Weights of a small GPT-style language model, trained from scratch on English Wikipedia.
Architecture: learned and rotary positions, biases on query, key and value, untied embeddings.
Each number is 128 + 24 x the weight over its row's rms, rounded and kept within 0 to 255. Layers, rows and columns count from 0. Numbers have three digits each. The size before them is the row's rms in percent of the matrix's.

# layer 3 MLP gate, 768x192, rms 0.183, rows 345-356, columns 0-191
106:129142133108094112086140174170131102113095120067109084113142145164066115127122132105165111133145125114141121120112133135122099111124149161125106167121124129161129137130181138115146126139149133111111128120132170109135098113110141147131126148113137134133125126131133128164117103146095151147117093101182204112150167142109146118120122126136109168186144104158129113142070139121124136168123118123117160174132122085108124093113121115122128125144122155139106106132107138189101101098133142164125128141092133137158156123148128143189130164085123095127133133133087176074157134107137149118
091:095129120116115100138107143117149140125126103145076139114133120145180131145153104128150179111134137127118125074116143103118154119176141139119106128098146118126129131069113130119111125161133101121168144087150112136150101151073176103137112153138151140102133129152147129152146140139131121163107099101146125131112101140128105170130135149149112115145163121113145131146151113163127128097141143143158146200154151100119156140120159087117106145150116077068086112135108120066123118136054115146140152144099081124090149130097129150157133107131120124112140104143116103132112120080092136093
088:137113095187169153154112109141104094151129137117142075129116129130153134095113155153134113096145119105112172104145104121131130178069087129156115132105139125107145136164144153088130140109116143128110140126154106103132054138199142124134116134158140116149138110119123150139100130125135163133124119125092103176089128115122098113146116174128145100155135100118137131089098159150160133131142132145104140116126191145087125125119140149125132112132143110104125124095133163171167140189137133109129177134118125070122121172070133116120117107127134144083104153111129114116135139131119128154
090:123073145099144141127145117156108099162103115119133115106124151143109128152137107136149156079132145185150095152128094102138142094143161098134143139129118183138127135131134162084147139129183089118123136139126140133132146115125130119148134111128094156137164121068105106149133129139123170150122172130122131098154138108171141147118107128155103122177169124116096149114133141115151144142146137141145132127105127097077114142138139094136146159104131104147164082121134123155106141113108182155130111137159084130125217128107141098161128131125131121189135096142132076139104158119150117104
078:127129128142133134152116140098155103089136151143109128162124088129110124116139143118123125162165105146145115151148138152116110116155098127163106162107164118155123094145121133057153167156117183140125122128174106108153150127115137154166127153136149144109152161136074124135114159131104154147158173135139178121146128169138154146118061146125152162125118135075123131121146111120120113122143115116116110128143120126143167148108118123107135092185160060111134162109124112138138156159104130166125135155147137097098168102141119165124144086128123130131151107099141121086100192129128096120
110:132125163105137125165115131121118136149109139102128145173126128125103186138111112099136154126117176147166132128176118137067156138149093110157173167119110136120154134112120124114142128118090138132146196134132125145181127108150108112120131172162158128175136115108108113127116128117085118145157111132125118118129092163177097158113153095164127143114157136115134095157093151119134109117111134108167172097141143104125091103153103144176125133151118131134132108158171151122117116129093116147101123114111068134164135145154139179098153148153096096127120104160124149141157110136117098090
099:170123106116085162127102139094137156103150127131098129109115125124097115109152143162135102085132169126156116144160116143103157137174140124149069117130102112070143099127141115114147161139113142082138118134073124120118148099135118120137116128083159074111138126141125135133076099123107153129140124123130155107126182098101105156149125103121150130128147104150123161072154110107101132167101145150129126136141166119122123124138097151085130129115153127147064120126128130127124128115146130110116113143161135131101097210095121108139155128115157154158136119131101111098105127161062100131
105:122150145150123121159139132110106104129161134091130103098095127081156148104127158110124132143107162167104161124155140150157146137151127189151122107112116083117135110088142104104103155134142161099123167123091133113130096105160147141137106163109097097136142110151165075118126158148132094183136118152099116141132120161126142112121103142110070164134130107127127145089111152129083132135114147121110174114129094098142147139141148143102142089107156142146101174131100188102094158089098118105111149116157143150108116102110157117119125140133141149091130107154128148140136103143070160142
108:100137135116088178131155135159154133142115095162111141142118186156092124131184124137130157155127097167138096112145152105109168163096136141138148091133086112144096122122109122151161133127092105118143131149106137114113144155138119136119119129133132134107128093087135078169150056134126174145121119143128105152096092124144088148109131130121095083125160151126151137138197141114142151125131176157162153125138098082130119137105124130141140146112120141133109122162130138102125146159123131146132172122170105134091107123138105142129095074182139101127095096095109133130121113136129135092
113:131112095127106144113068132133097109085114144138095168170159111155158131135092179166154139143121117075107179110087115143159146132103144123114122142126138105140146124162138126114102182140154128111141118154108111079125165126119120123067133121136098107146114150125092122147126111136175147133109138104133136157130138107114119156138099128140124121104145137124147089076107146144105125107069134094142143140121122123155115125132114113071084168129125098107107139141128130098181111145142081136098117109164145147159153149134102119062144145105107141121131132105130144163130103106117113172
103:125099132132133147151117127102132112158081114144142162112096158154137125122125095106138118123101142123169133147124198090146157130140128120106159111111138138104123113071135129133097140101109116108107158200165111155117104166075123133120085105158125142125092161138134156140133151112119135109162143066147129146158147087135145116115142107115146130138126126123124154106145129143162144124116108089120139094187161109140127130123108095072132116102123140143146156137120161125168145120093142095197087096111139104169129114109115123135154133124133124148151084124062119107122108125106148143
056:138154097086172112173121117137134110180128148126104109152128114083171122134122113170157062158108120127126155101098111097149120120149114124117119100095159128113132105162089154133139111114113142115130148113124151134151114084116142146122121128154121124155143153127095105139149102146143107106119125136112126131153100144141131122159130164150100144141142151129166108170105184142130115110109128095125132120118147105136141155135092111097092119086140139111099062143170077144157155111130121124144106137127148139143134123148088077156193138136113150155075133130062138119155139136087101117
# layer 3 MLP up, 768x192, rms 0.172, rows 345-355, columns 0-191
108:131138142098144153155135153143143132086145146124122136166119106154120180127130127125148102121155096101130101134167162129132115125158141144133113156151141114116159145136148129157149110182087121169150179132098140127122095131119118083144087156160121127120127130125104109107174081140143088121162104160127112150132161140184153108127128117121173142119066150133135133094085121152144117156146083156109149170115119116078144153122140152092131099136162132129109128145134109108096135119156113130122158116151135157156119072175135105196127123145131142142104119150110162121158131141178100119
095:113099173135175153129097122149163192086143110139130133122128121095133130123093138120115136165124151093111118153157178098141090104097133131148144174154134140097100114147176123131125103146140164113140160118099113080158129113091112145136183097136129135171120133105085105106064145135094164131114076130127123109137147135107102107106098184124127162157136117117139096102127140129123134103106137151125085117089137124085127150084135140113171084090139155146122161121142141159132130099107128110127136130139126120115172134115118095123118141112119148094166134114137117141139163164121108115
085:125123110146139147163130162132136131161166130107155118114072106125139171062086171139122145101098139135146204115119120110144139173102111114130123125107147126126174118145161157103119121092131096131121144103130111097115085079119136140131129132133114140141161104127149152123134151149169166132158110132128146158105084145127097104128094136124140081158142101126141156137159113172153130187132112154101137097134142141146116094127148171109118106126148076117119120129151167117138140171136124118094152097136145092160124150065109123131101120136117110114108155096124096120135168140107109145
089:113199124124127088122108146112136132104122188122145158139095126123153132103106173154189147091129158145081136165116140150106068160109102148116098098161109104150089105114163131114150099127111127129142151126172157127131109085109164109143154121158136126149113095134156158165133126131095116137123114100143145108124140119128090122139155142125134116167165131109164103114103082108129087108166134117116084148116152136148121122128123169122149153136096126182103136118145139118134108151157115121129128154094157136133109161123140101112164166127123095128064119111149157128149133166115132140
076:101115144113136145132111101165149129153187133109124143086166139129159134150116093120117111144131135180140109119149084103120163097162150122091128178131159129147165163143159110134150136181096137138125081165100154113126131106119133120097127134124078134108110156119107170133153120103110174114125073103094132142160132149103121127088096129165117114133134100158089132101084150115132132161149150152102147090101131151125150113135099123124127165141129152133144144096118158110110128068111118112092147098120113077159123103132106138116148164090119127116136155152119107134088097144165125141
106:103136126138121108120151149153140135110097138159119105139135213150154125114146151127191142122078095142119120136158138107186141136113104146125120078117126151135073130126154127144124140134129091157181133148140100124105150129135110142089158106139166139146101118112134168151143104141182152142098127111121145144148113114148149177181119154135099105135129148102126105158115092134089115105106118128130164138101126110158108108126137109118102144137149151161082121123103137136138118087161150145155152136132142172143145158132101138133103172193109134157099112122086152120137092113115147107
099:186151127142107106088142101084163146112130145154100106122128154107147150131121116146090114129122143088138113115135172172161151139157114162163114144115116144141144130113154112155134126150133126139115139158107137133153117091213097178116129089153100159140113084109170132165130125111127108161085162142124118126134126136141133137136128114108087143103155174152130125104115165127100109144125113163079136140124168104157143050172120133119175147147134106114101148116160127114096158120167130131112117161161145127094090111146164134109132121131133136125129173106148125131127131165120136138
101:174156094127148134081155142143147097089109159131104132117138142116151122108154169089122152121150170147109108119120114175162101109119099130165146123118110143092122140108151121088156089154116153118175117126124155097144141176120118092087107125165154144108130158108137067106121115117109140106152136144104128104100111114087105135126130114139119104115155095141110126105109151157129106149140147129175115118135155161179098108109190100131130092093113105120133131093137094137134121124086129089107117106150110105101143149143113157090122123105090123090116174120096120097108103152120160137
112:126134126130146138179179161138146159130136144136130134135156069134154196121135101099113128106129098113120093130125113081145125112155165120161176133181117139116129128154111080128118118165103123121128131179106130134126116125130128126148133135150126130124174161147128158125080109096134128090098163128106135189113150156097138184139095160151119133132098110133146127137100138150127151143135166163101138100133102126137143166120143093154143117081134118138136121103109181155118115078100117089113167142119084111134121134072111146095141122128146131128178119142137093120134108119121088121
118:141104125110127132083105116144136113113147148133111109154150126137132124171142132096148119169091113109120113136165111099148128110108124133111089098120179148135141128109152181099110175135145093156119121129152137155143120139149126136125131141089140067148120113185144130072134145136140151143130111138143144091110129163089174089111115095087115103122136113138152106130155140138123148143092117131135122159146119114151124126095173168156141125125122064114131140105099090116120122081125103132110157140117112070122117136103131110084099117112131141190070160170149126110091122156153148155
108:096139095131115200122070071154089141157169138112128129127151124126135179126193117141159136126068123093143115159162123140125144127104113138153133116164147128123157132124124086152110157100155116143114130091151086151149154133118133113149154115092115121110180136124137150094118091139133116143112126145148127124121121177159133147122100142135095108136174136121102091172147119138113104112140133159151106080125105116142108134148139129130114143109164124094131131081161102136129111106103118094107162140154104163127118088102136131175102114142147155059095114127136117115144140127119111132
# layer 3 MLP down (transposed), 768x192, rms 0.0413, rows 345-355, columns 0-191
103:147101059136114104095120110169196082111141132092133134091141150131151114077093132166144136109131145173176175111165127134108106097116148125067139153086100137125121108140172139113140131154109145149124117106122137095147137153095112109119187110139139125126170136132135129124153097126096169070119111097150141146164169164148125166123113129143089119124166143128120140129149099129130119156147125140149140104086111154093115154123118116169152134142156113112153116144147128152113139094135135147137134154135100121140160109126135131189166145099114113125130123127151142109121159103144128118
087:125109135162117149128100124135132124089152111141137112166152130160144144156150117097123125086102111179119134099115123134148130103125121135134152103127098099100146164103094097192093126126145106126142111137124109171141061127121132115130110129150116141104118137133144137143141083106133118134095086080081092179090148163142148172158144140132146126181145081138137144162067089140135114140141158142148138162136147131132169126164146159113096127110148141111143100111136125151131112173120139149171143122148139159104119137135134170140119112096112133107084151144109112167116148085090114136
096:111126151129137140148131118116160114173073117129176111145106137174119173109099109112148136128122130165147136117101094098140139137132144088144126129127109168107063120183115119140144093149095081117129149080140117118121123117112121177099135121119133146164139116171177104084159148130107142101175098145126124142116170137175111103152098141119151103112104121096091136105157116126137102146139156143138127107115118105120132107136095144129120124118147114134101117102142134130133094121160178157099096152150160088106096153155094124142134093123149115144121122165145165152158154121170098164
090:140118096141125133162093136101121131123152131110127166124153115196166154123146093135071150169160138112111142127107136153116147117116118161141125145166110132134084132103114139145148171100132152112103130120133150092133134125139160115099127119120120135155130112145139131137126141136148168127146154162108117156125130105140188066127137147090153102135168111099166130185136105159139120095072116162113153103167116101124119128127099136120115123138075184158117170147077102096135115105124155133053146130111152107160117149139139141133133146161140121117142137086139114102118122143128104165
077:111112129169144120097157103120170126135147159120116134099111121142115102137087093159176131116132105177163124129155131154110094110166083090102113150137151125151143188171127132114117138186115129176124136128115138095105170148109156122167122119126100141107162173126128146142104108114105158133138093148169163119137126148143149116088054157133151156122128124111132119129122092103083165150156132160147129091109128157108120088117114098123164113153161094132124135151138139086104092112098123131154127098110136137134145113110086125126162139131096135111165114150136118094138145143124098118
107:110132119133149184110125139143110184119110093114118116119100132100142117091080144113107120090122108093167145140127124150203123145118146112095144090109142195093124105131161147098109177160184121107128154160081138108131130120115123122116113149104142123112147129146138126112149137165126132117156135109063118124100116083151112121136098108120143111123110118116137179132103107124145145090106110133122162129139136139147092140158139151122162132122130100134110120166113100099103123154128150134164103127118149091152080132077117098154145101128139124156124096108148112130103137161081123175
092:117117098085115147117152108119102116129106136103118144141180159116065114130117161091119107141159124130109158159109137139113149138121153094149189134132081113160122140135124119146171107116136093143155148125158125122132136145091104148156115117183106094135101115110140132094138153119206096139079134105105145141119148119106055139140112121131146140090117143128095108090093115139100131115131125141114138121160120153128104120173103130136159149133149131136101143125129117124129095121153151143130109120154121106126121136102135162124117106170126081120116125045142097074123162171110139130
105:113135149096136142119144099132185094147122102133136144112132123154167099141116119097117120141109116128114106125108096140141107106144114122142123110123131130143152115127142133124122114147140157154174122125148160151149100196152088132150100118114097125112146142153155144096169087134099077118114134123137130067151126086140117114177176135106152129172098132121078158099127118096072117113151120122078135152164110136117096145149163144130125128109165116131116161094104158153120108108137142192131083110120148147120120150082113174154076127129116127115114144150096115152098105107110110162
101:164131120134155142053150147126080175127163102107119123141112156121066096118114154124110156143136138146104150124074134130093148126131153101139125149097103109171134139107119149130138111116155120152159118148148139115147162111119138118129130142091124139108126101113103083126141137151152141173075152098099095118127144122156118145102112105159090126120145109132096128153145149107175115134106170112134114142158127117103179131150168130146144125130168134112149142153109129108099142196134138104165119103155132173153114081129125141175097073151130135110112136115108152102140172107135123142
112:136116100148124100109110124110141101087118078160112100137138168122141132112109171115141129139141102150140167090139148116129129148170198159145135131124143121138088146137158137145145120109148103166151116116107090148141105105124147147134102110124097121119105167132156168088112149141122164111148145111127097117118150130164164115114145122138121123131162144130132137128164116135181104112144145096138153171115117120119121144165174167154134090125124142130154132178125122132093129129158126095136144122111074090134118099176133086125141099108112148209154102120133134103163092185102129113
100:144110122152163114114113147092114143149143113120110136108102163106095101132160142127151112126145119124159152118114155127162137089107111094085152121061101118146110144187110115075107133132169130123130126147165096109157091150131126121127115103125117119156109107157122139136128154167135113149170126079148104103147179110101123097124075110117177155095110122112129146169083104120150170059138082128147150114103124140103107131151122142100135098104079152166171104169106139114145140101127145143142123127124130144114126112165116103090139160129134136129129120113128117101112153093145150111